config.toml
norm_place = "pre"
init_std_down = 0.00298
dataset = "wikipedia_en"
Each number is 128 + 24 x the weight over its row's rms, rounded and kept within 0 to 255. Layers, rows and columns count from 0. Numbers have three digits each. The size before them is the row's rms in percent of the matrix's.

# v: layer 5 attention value, 256x256, rms 0.0682, rows 29-75, columns 0-63
# o: layer 5 attention output (transposed), 256x256, rms 0.0682, rows 29-74, columns 0-63
v29 088:141126169147132175119149120116143149146122172175142139140150142137130079124137164111136161121163142134148087109128162166115101137113123119109123132153153127090131086112139144125149110152134130
o29 076:112078110106104133110115139085103149145133135138135100136159157107113132151121142163129128156140141142129136146112092110114147076137143167133118107100113164140082142161138115152122127128161162
v30 101:092149156134105108136121085111119130135148140163165107165127144123102158113139088140142134125145125120143088137096118109113130124114163151097118107060134117102105139118131103112152118101104065
o30 095:163126124132117130138117107101136110096108085131108110126103154122132131097127145142109140117137116127166107109093107102108114101138157127125103196105098143187184081116096144115151129171153136
v31 105:086154105113160127145147142204150129115109094136109112093129128128134086125118069126140129108136087165137108113121115090140116159135128143121115125130136141152074102097127115167098138086072169
o31 080:149144119099107130127089066152145155169122094121125148113113110137150130128152178110136121163125099091153146146095145110123153115119106155106138143118140111142119105104127139079123111190128146
v32 095:123123150161118130112109150129115144146172146091159132155115122063127153146075149127169153118112092067143135125106119126118128092071126090130119128150137096112129136113076082161131177112138125
o32 081:118132159167149123122100127114158141132183149106079117155099125124180133114124142144151099113135134129169125141121133112161141112124158124131141145113203158100115126098154117116145153116152149
v33 098:148163155112114138104136106157124146143108135136121128157175105087096099125126151105121105135111148125122146141115133127130149106112087121128133124130123110148155141125133083128127126104123114
o33 070:146130102125133140133093195070136165103109122127104115110149151111094119155159136150139141112107127123163093145125114134072139146130116138182136158108137135109091146158178147139113111110137133
v34 085:167140149121202107135115146056154148164087165129093159107129108122146132140124126102129146134114135132130170082122134148129149144143129108174138143123154070122141137134166105132164137119107119
o34 056:110119135161149166086092130136162130109135101133150124133169134123087120124126102111154137086131165181078120128142119111069144129120113125156161124110106134111082147120118114168072198095128130
v35 099:159162106142158130136133122098130144156179106118129104127123140128108084075175139101130160109123123146110111092119148130132132158171113132125107131167134138156123133120122146111142127126172137
o35 082:084098098130098082149131127080121167141167158133143107115123154141125133127062149147111121120133089126097141096145117158116121086154114133134129111086141118178115142152135102135098079137136122
v36 097:100125173137085095131107083114127104099141137126177120151091145108100120117108118114132162124140131142124139125130152121135156118140155124105143119191138143111131121141119155102092093139153114
o36 080:145116139147091081113146145137097157157124158125130136189132113096146129087157154137103133149141098113162112097138114128088127174112127097128091136076098147090157138129115103149142075111113109
v37 081:161163126144114108103125195125148141104174176110090089077098105159125104183124106126108101150180147180135115120102139086123148119153182117140118118145134124145112142141108143143155107127136138
o37 066:138116153101112151118112124083108136097117114109113126085144112101104139138137115114093100146126139126140147132069097120160089111112141127124098153110121134159136143139139118124123173115153123
v38 101:136133131126150122139118086061122158179145153108113168112126131135123154131102164116156159124114165121129124150120139144127125084145134120142146130125114169086114135120129155134110121133119107
o38 091:175153122097143129096116101172145162093118091107085126129092130121122120147175157141079131153133153096167117155100114110131104147140123121081139115112124116180136067092107084119155141128164148
v39 096:113149119169115124099128143153140121114112088094145123124156132122121125125135106129122131117104108141126113125107122122133124112132126119149132117115135097100106127147120131123099051135103150
o39 085:146146150165167089168139164145124091105040106098165135115148158133174099099114157134150175109160127172148143140151151142136170103131134082162072112117117111142144152130106105116154179122127114
v40 089:154132175118103144125134084170103128131129124140120112145149121098115111104153121108136132120093124064150109080147128139142133085140129138158110132114156166149143144082130121148125101117129149
o40 090:166124108151141109083156154111185128109149105110122158122143179169136124128076137156095136116134140091142115123101133101092145083123095138114143114117137115159116094136135095123138173123124161
v41 098:068136126140107062123149150118116142157116128089118116203165171096128163119150096121131127146077098089129119077127107168136118103131092133132119131187147130135102149137143154097143136133107109
o41 087:115102122127106090152142138147192133131129135113147141095089131160153127146117155121103156144129095111149112179166139158138136144173127119128069162094142128135129121122109125125116113108093146
v42 097:122117115131137123128163129134149123112155137100175121055111136151128172162093141132137151148161083105126164126125163130120116138096119118154162132107133167131139148136160109129108122115151137
o42 093:111143151142128125102084078160099110112139148116120089164099104120148111126171143124149113123152149149179125158117140135138122155143160126115145115128136128110125107125135105093138099148116124
v43 092:118116130116178158108143109145140115158118134181128151072173129143106176068125140126120119134146133087118161114134110121125137134098099139090115143157071147135117116099095113074171102149156098
o43 084:105171109114117102167150138124137133114151167142167113120099107162121125134150099116108110101118159100113126094176168136112140138134146137107109122163192096133140104114112149159115119104133125
v44 099:139140153130150141092111178132099137086148118106154147133169164126128116159090126115165172121131161093129192113113133179142135077134128115144149134168165076108140140103146118146113169135129141
o44 087:110108126162135139109144132151180148150129165127153127122149144124136147145120154112131128114159141168159102128119130148166138151149118132098085093091096123114132147150108140114162150111115131
v45 091:108101172127123146152151107064171122161135122122120168093100092119116077085150104111128132128126114088126125098127157149111137146111098135112135126114150151170103102131150139096090106136134093
o45 088:114102099141140070140169149141134156142129105136145134178083128111156131102108156177102146116129145172146092128151139090130115145107137145161158130114118111095127107141093067163137104107128125
v46 093:092161117086113137132150056185099121151101096131126073108134135105112092162156161164143094137120140133123164073126070092116127164130129146116119137147132109173137101121134144120129093131126158
o46 082:161130122105124126164144133131149132150154159106170145114128155137152139126157089109142135133153133159096159129123120166131152070164109121107085098122165107118116122120107131096106103176115124
v47 088:112134094111123161145128092145098100157143093095093108140122132140151129128107129093133112142159141098144075138118128148113128061111127139085196128172121118117117118130170123118091120098151137
o47 085:142143127124141106100172121123159143162187120120085149134162114134137119155174108139109095144143137129130139111115112153151119143157127131113095140162172160107135134101143139129152129146145118
v48 103:133100157129126171131090124133128135121138095131182087154121154129122077152130101152115073130122101161102124106121185184112135115105140106122103104123141138104127142142171080120103139118124058
o48 084:119141127116126137116109148141121139137101154160116100101164107149129112144163161150190110110155125122141131163118139109113125106090164135202086155147138143091108149179164172138100157126141129
v49 105:097160104124106123140115140098134116108167154102112142145142150140127096142137110129119151155173162108133093143180158160129113150155133142137174136133146071070160123118142132118118113067169143
o49 087:115125115116137113145141127142143122153147101168087159155143168105116121173121136103078144114178136156137116119125129128136119166125130153176123157124104122108130150149109128203141144136122138
v50 097:142066102142095164097107098109151127095123136075116089100113143125106129110098125128116172140128149111135144101121090095145118100083106098119135163130106100096132105113127117126117100129099132
o50 078:153148163114150100102120104149126094151105173087103176145104152179137133134174094112201101113128127143132139125136117113169127172127159087152093118106139132083154119112146134148139147128115088
v51 101:135105123137179107121117130142102122146119134120119089135075101117114128145136086134135144119167095122127179104150125146151122133131144145142158138126131143117152091144152142157097124113154140
o51 096:201128124103133112111145127118135114164128115121134156064122113123120144203140126108154140118119104069162136134100148127111133127102116134126131114114138107124132094128108150133154142155149097
v52 106:148137100101117097119136097113123107108103115073112120137110084148141117131178133139150136127154081150124118182160148107124115107141170132103105106147134139121141112124138124149145123129131091
o52 090:078124114137126090124126139101135120176156109163118158090133115140131117144087104100103122139137104094118152108170107147113126134155148136150106136088131157117121113121124149130131134158139149
v53 091:164064179122161162140130106140108098056144103083154150115141105116106118144099105109126119140123117091145156108108135160144135140151183150144136131146114137138133145136107111142154168065111181
o53 090:116123118132127144120101111130154104136140137131108116102152164156168100150167152134179159112143106164170136172092146130114128146144143101121141104125127091164099123149169144108124122146107104
v54 102:129157133129141181082135154139144101123066162081087082160097127143156160113130108121143118131110137152112150103132101142121147138149111117127147117171132147110111121114156150093105052145179128
o54 081:153135085128135141080111141146126099138113121139171182089144121133101098167111136113147131146143095139126141139153132127151166134108095115125121100099167115125124118185143100150133119126100105
v55 090:075130111104133157141144115102135129141107144174152144162132115128153076077164135137136135136182123130141110139158129105120127130124140108185131169143138162127146137148086068153145129140164064
o55 059:126103120113132131139134104141132106133156155110130104103122156129139131132119124163117163173114107071116157170081097147191084144098114142117153140128131107147149087156139109102183096125113169
v56 095:118128129118094139103119137191134145146116110108149139166104119134107131108174123125151179124099134110139117145123105122170141120046127146113116114116165141156129116127084167123144119109193113
o56 092:171168145162169103121108090149162122134117137117089099123132134118099159135098090115144174141148134081171123118127125127130162135135137117117119139134180134128115162110147119097105112144128168
v57 090:096137130104164077070160119105119144124146122096147134169144165103164099171126165136125097146139119119135124097159134117120100153121144130128133133130185112095128127149104107145157124124156124
o57 079:163099102137115146124087174120125152114133108121130125116130145117089144128106139143130139187114126082125158117125088156125160092149141130146155127108145152100101114141131195121118145155150148
v58 102:138127104127108118150119092099138139100126114155132077112138143117107187143114169145149140107172095152135130114123120090118147116141144091086098136145093084106143114152098136106132151132116137
o58 092:161190127113104135101087166132117155092112105136101150147112113108060107164154131128108138129115137118178091131139128135103126167103142098125106145090094172146140136118105156122144136152177121
v59 095:136108148094171097125117121109161123136187168096177136108137122113102102131114135114104081136154150143125091152128111106094111131105181112095110145143097120173130175127124112125159090113130146
o59 077:162133105121124157145105145092113136094128092130089068118165166087094160119179086153112136122137161150169109142072108115130117114155152148130131176091142148108079119123143163175121185130150117
v60 107:153141125122104129125148129108096123132125148107169122153149139111145147138113104118118117136103117108114148123121179143130119067106146116152144131116175120081105142104067177098102078131152153
o60 095:120089110139156116126198165128182151154129098179153129146124132142151129149093193131111135100159121134124140148139162131137095157144124118118146127111111142151148133119106107142152127137146112
v61 086:155137095139132075119110126148111122112087134167140111207163126125116154129113124133117175138141121106126146148103094129125112069150104157140125131114153101120061152149136123110114150126115102
o61 062:107105144133129118134189111153150120145150178127118154133091125113188133131095141129153096137096081116117127128135126130185112179092113125096144110160134123164147116123129084121145076105079100
v62 098:148142151146134121150150088165125115071081096147130138111136139166125152156101132131132112124203126142138120087092154179116142165086164129131122131174155161146124123121103150115102108131194091
o62 084:159114141128152119148116126127098139093095138171127108142177144105114127141141136141116133162153115182142140163110135132197144130133147090161072100120113134124125146161139169128137140114127123
v63 099:098161088108142180149139149177151156141123162137137139120150106129118174136112159094160106108149152184139127149167159107112136122127113147132150113151116180182140146137111147122143109125147161
o63 095:115133163147112148113087130132122129118124113132109139150109131095108105119092146138138144126132124090120111091097122110089154128118092127123147151120100085123112151108109143126135113157127140
v64 098:118078150110123155126095098142108111142109111127105154092105108131117096161127122118125156137111158100106106117095134097133119135122121139074093141163105146180155148102132086117143111124142157
o64 098:136156096147134129068161156122103136134109168116101146166189106100133120133147115156133118119107141131127123122110094107142137137100105120096135109112158150102104108176180100142145122121121096
v65 097:136082134134142095131117152137132137105102167169174101142145130105152126165156140114122093137067155134132166108125146152124116131139133146150095126129106168131085157107074112158104159143129120
o65 089:152146101107129137103096118129123140112145089133105106112096133148106158160120113124128097138126103109166119188120148115136088132116140137079164151114160087152109081128137137111144047136121130
v66 100:134176093109093115134142128175140129078154059098156087172154121120103135136135132134140130129137105142123122112128104122117161111136099120131134113153124125097146126152139147160144160104126122
o66 084:116145197109101132088084133098112145080094126133120134112115150089107088148091154139097107130137108127174091164104084127143123121100100097144070138094132115168094134158178093129111141120097151
v67 099:126128129148146096123128150117109100116099085112142148099142128141097094146130170139122115152121070182117140163120133100127138132090099137139123104123101126144159127146110105134124088142166109
o67 090:127173147125098138144133147113066081107099146130129079077104132129142125123134120112152067105140168116163111101164157134150099109129166155165090148145142127097118146119160132120140151111135120
v68 095:104125127121105134137090153105131121118098157141122174093120119169130135087148105154090140121128150152122142131186119160144094146100130172127153104153126143134120117138135119171128180135174073
o68 084:129123131102101157135131101130103140125119105128116152164069126112130108120132143128141144107116111116126104160177130119086123160106136170156167133138164129092147094150148084136148099092113121
v69 093:148159131082105183164153170118171091144121141161125112146126104136158107106139121118138130120104100149118071175146094144121141106153156132130117132107132167121125137132107118164128105113113135
o69 090:085094115137112156103128134116126096126163090113131114158165154135069119122095079154123131166125138158101135103140117102090119106140103101127187105111089137118111195112163125119123125131139134
v70 096:129097087121083062120117129143133126199136138157156056150123160121122102071172163103138172099070103104127171134084112160122138137129109127127131153116140133108117107127138170107101178126117151
o70 082:165153155102153113138122107146210149119144117124121099090104118111121157168133126152113084138122108088121079152133158101157137110113101126129102165160193119162139121114104073150138117118122120
v71 092:104145111153135144120127097153148086169129113118117125132123136133118128136102179153114132130124125129095068129150167161121128122122132115160119140098114105111104095153183148059053155099080136
o71 075:116133163082119113140156172141085137149132109168137119137125112104156114141101179117080102135134127108137122113127093109148090116100113147134124148135114139158186142134126089127155117124124096
v72 095:133112110133136136092116070125121111138144093119121074120153127110116156139121137134115128143157105105134134111111101138146089122121122124123139091155120134164176142143087109081086164105133141
o72 075:118123131150148121132150166143124118121126136109141139165137132125142100137161152154188126109119136132140111142095139098117142135128116084153111126144116104108121117118115124160159145132104094
v73 106:116114159135104124122112201077126099126125145074105119172158113135150138123117152107131100112174160165101161161150174103129138119145137139077106145151116128108152148141124107125141087123130135
o73 089:078105113135081121142126120099136139127123132137119116089142142133118115107105119121105129124122098159132109108146079151099131119132128141185060159128095140120134168126131191144105104112112134
v74 087:148133151131121220095110166154127136125136117108133128172122151143125093139137160128127078113156130121113109129146146115130137150152132119141116108126136121124150122139160099094131131121149083
o74 063:105131147121120119157150152129106107131114201147143109093128109103140130132099131101168160171117075098133140097139082160180100151108158124150137120098117113150150166170117103120159089103093086
v75 093:127129131128153113122125183156124095111119131107138097108134088105102077095127122116117134130123104156114163122093180130146106154087141121116121143182119117111160133092153153074088137121126139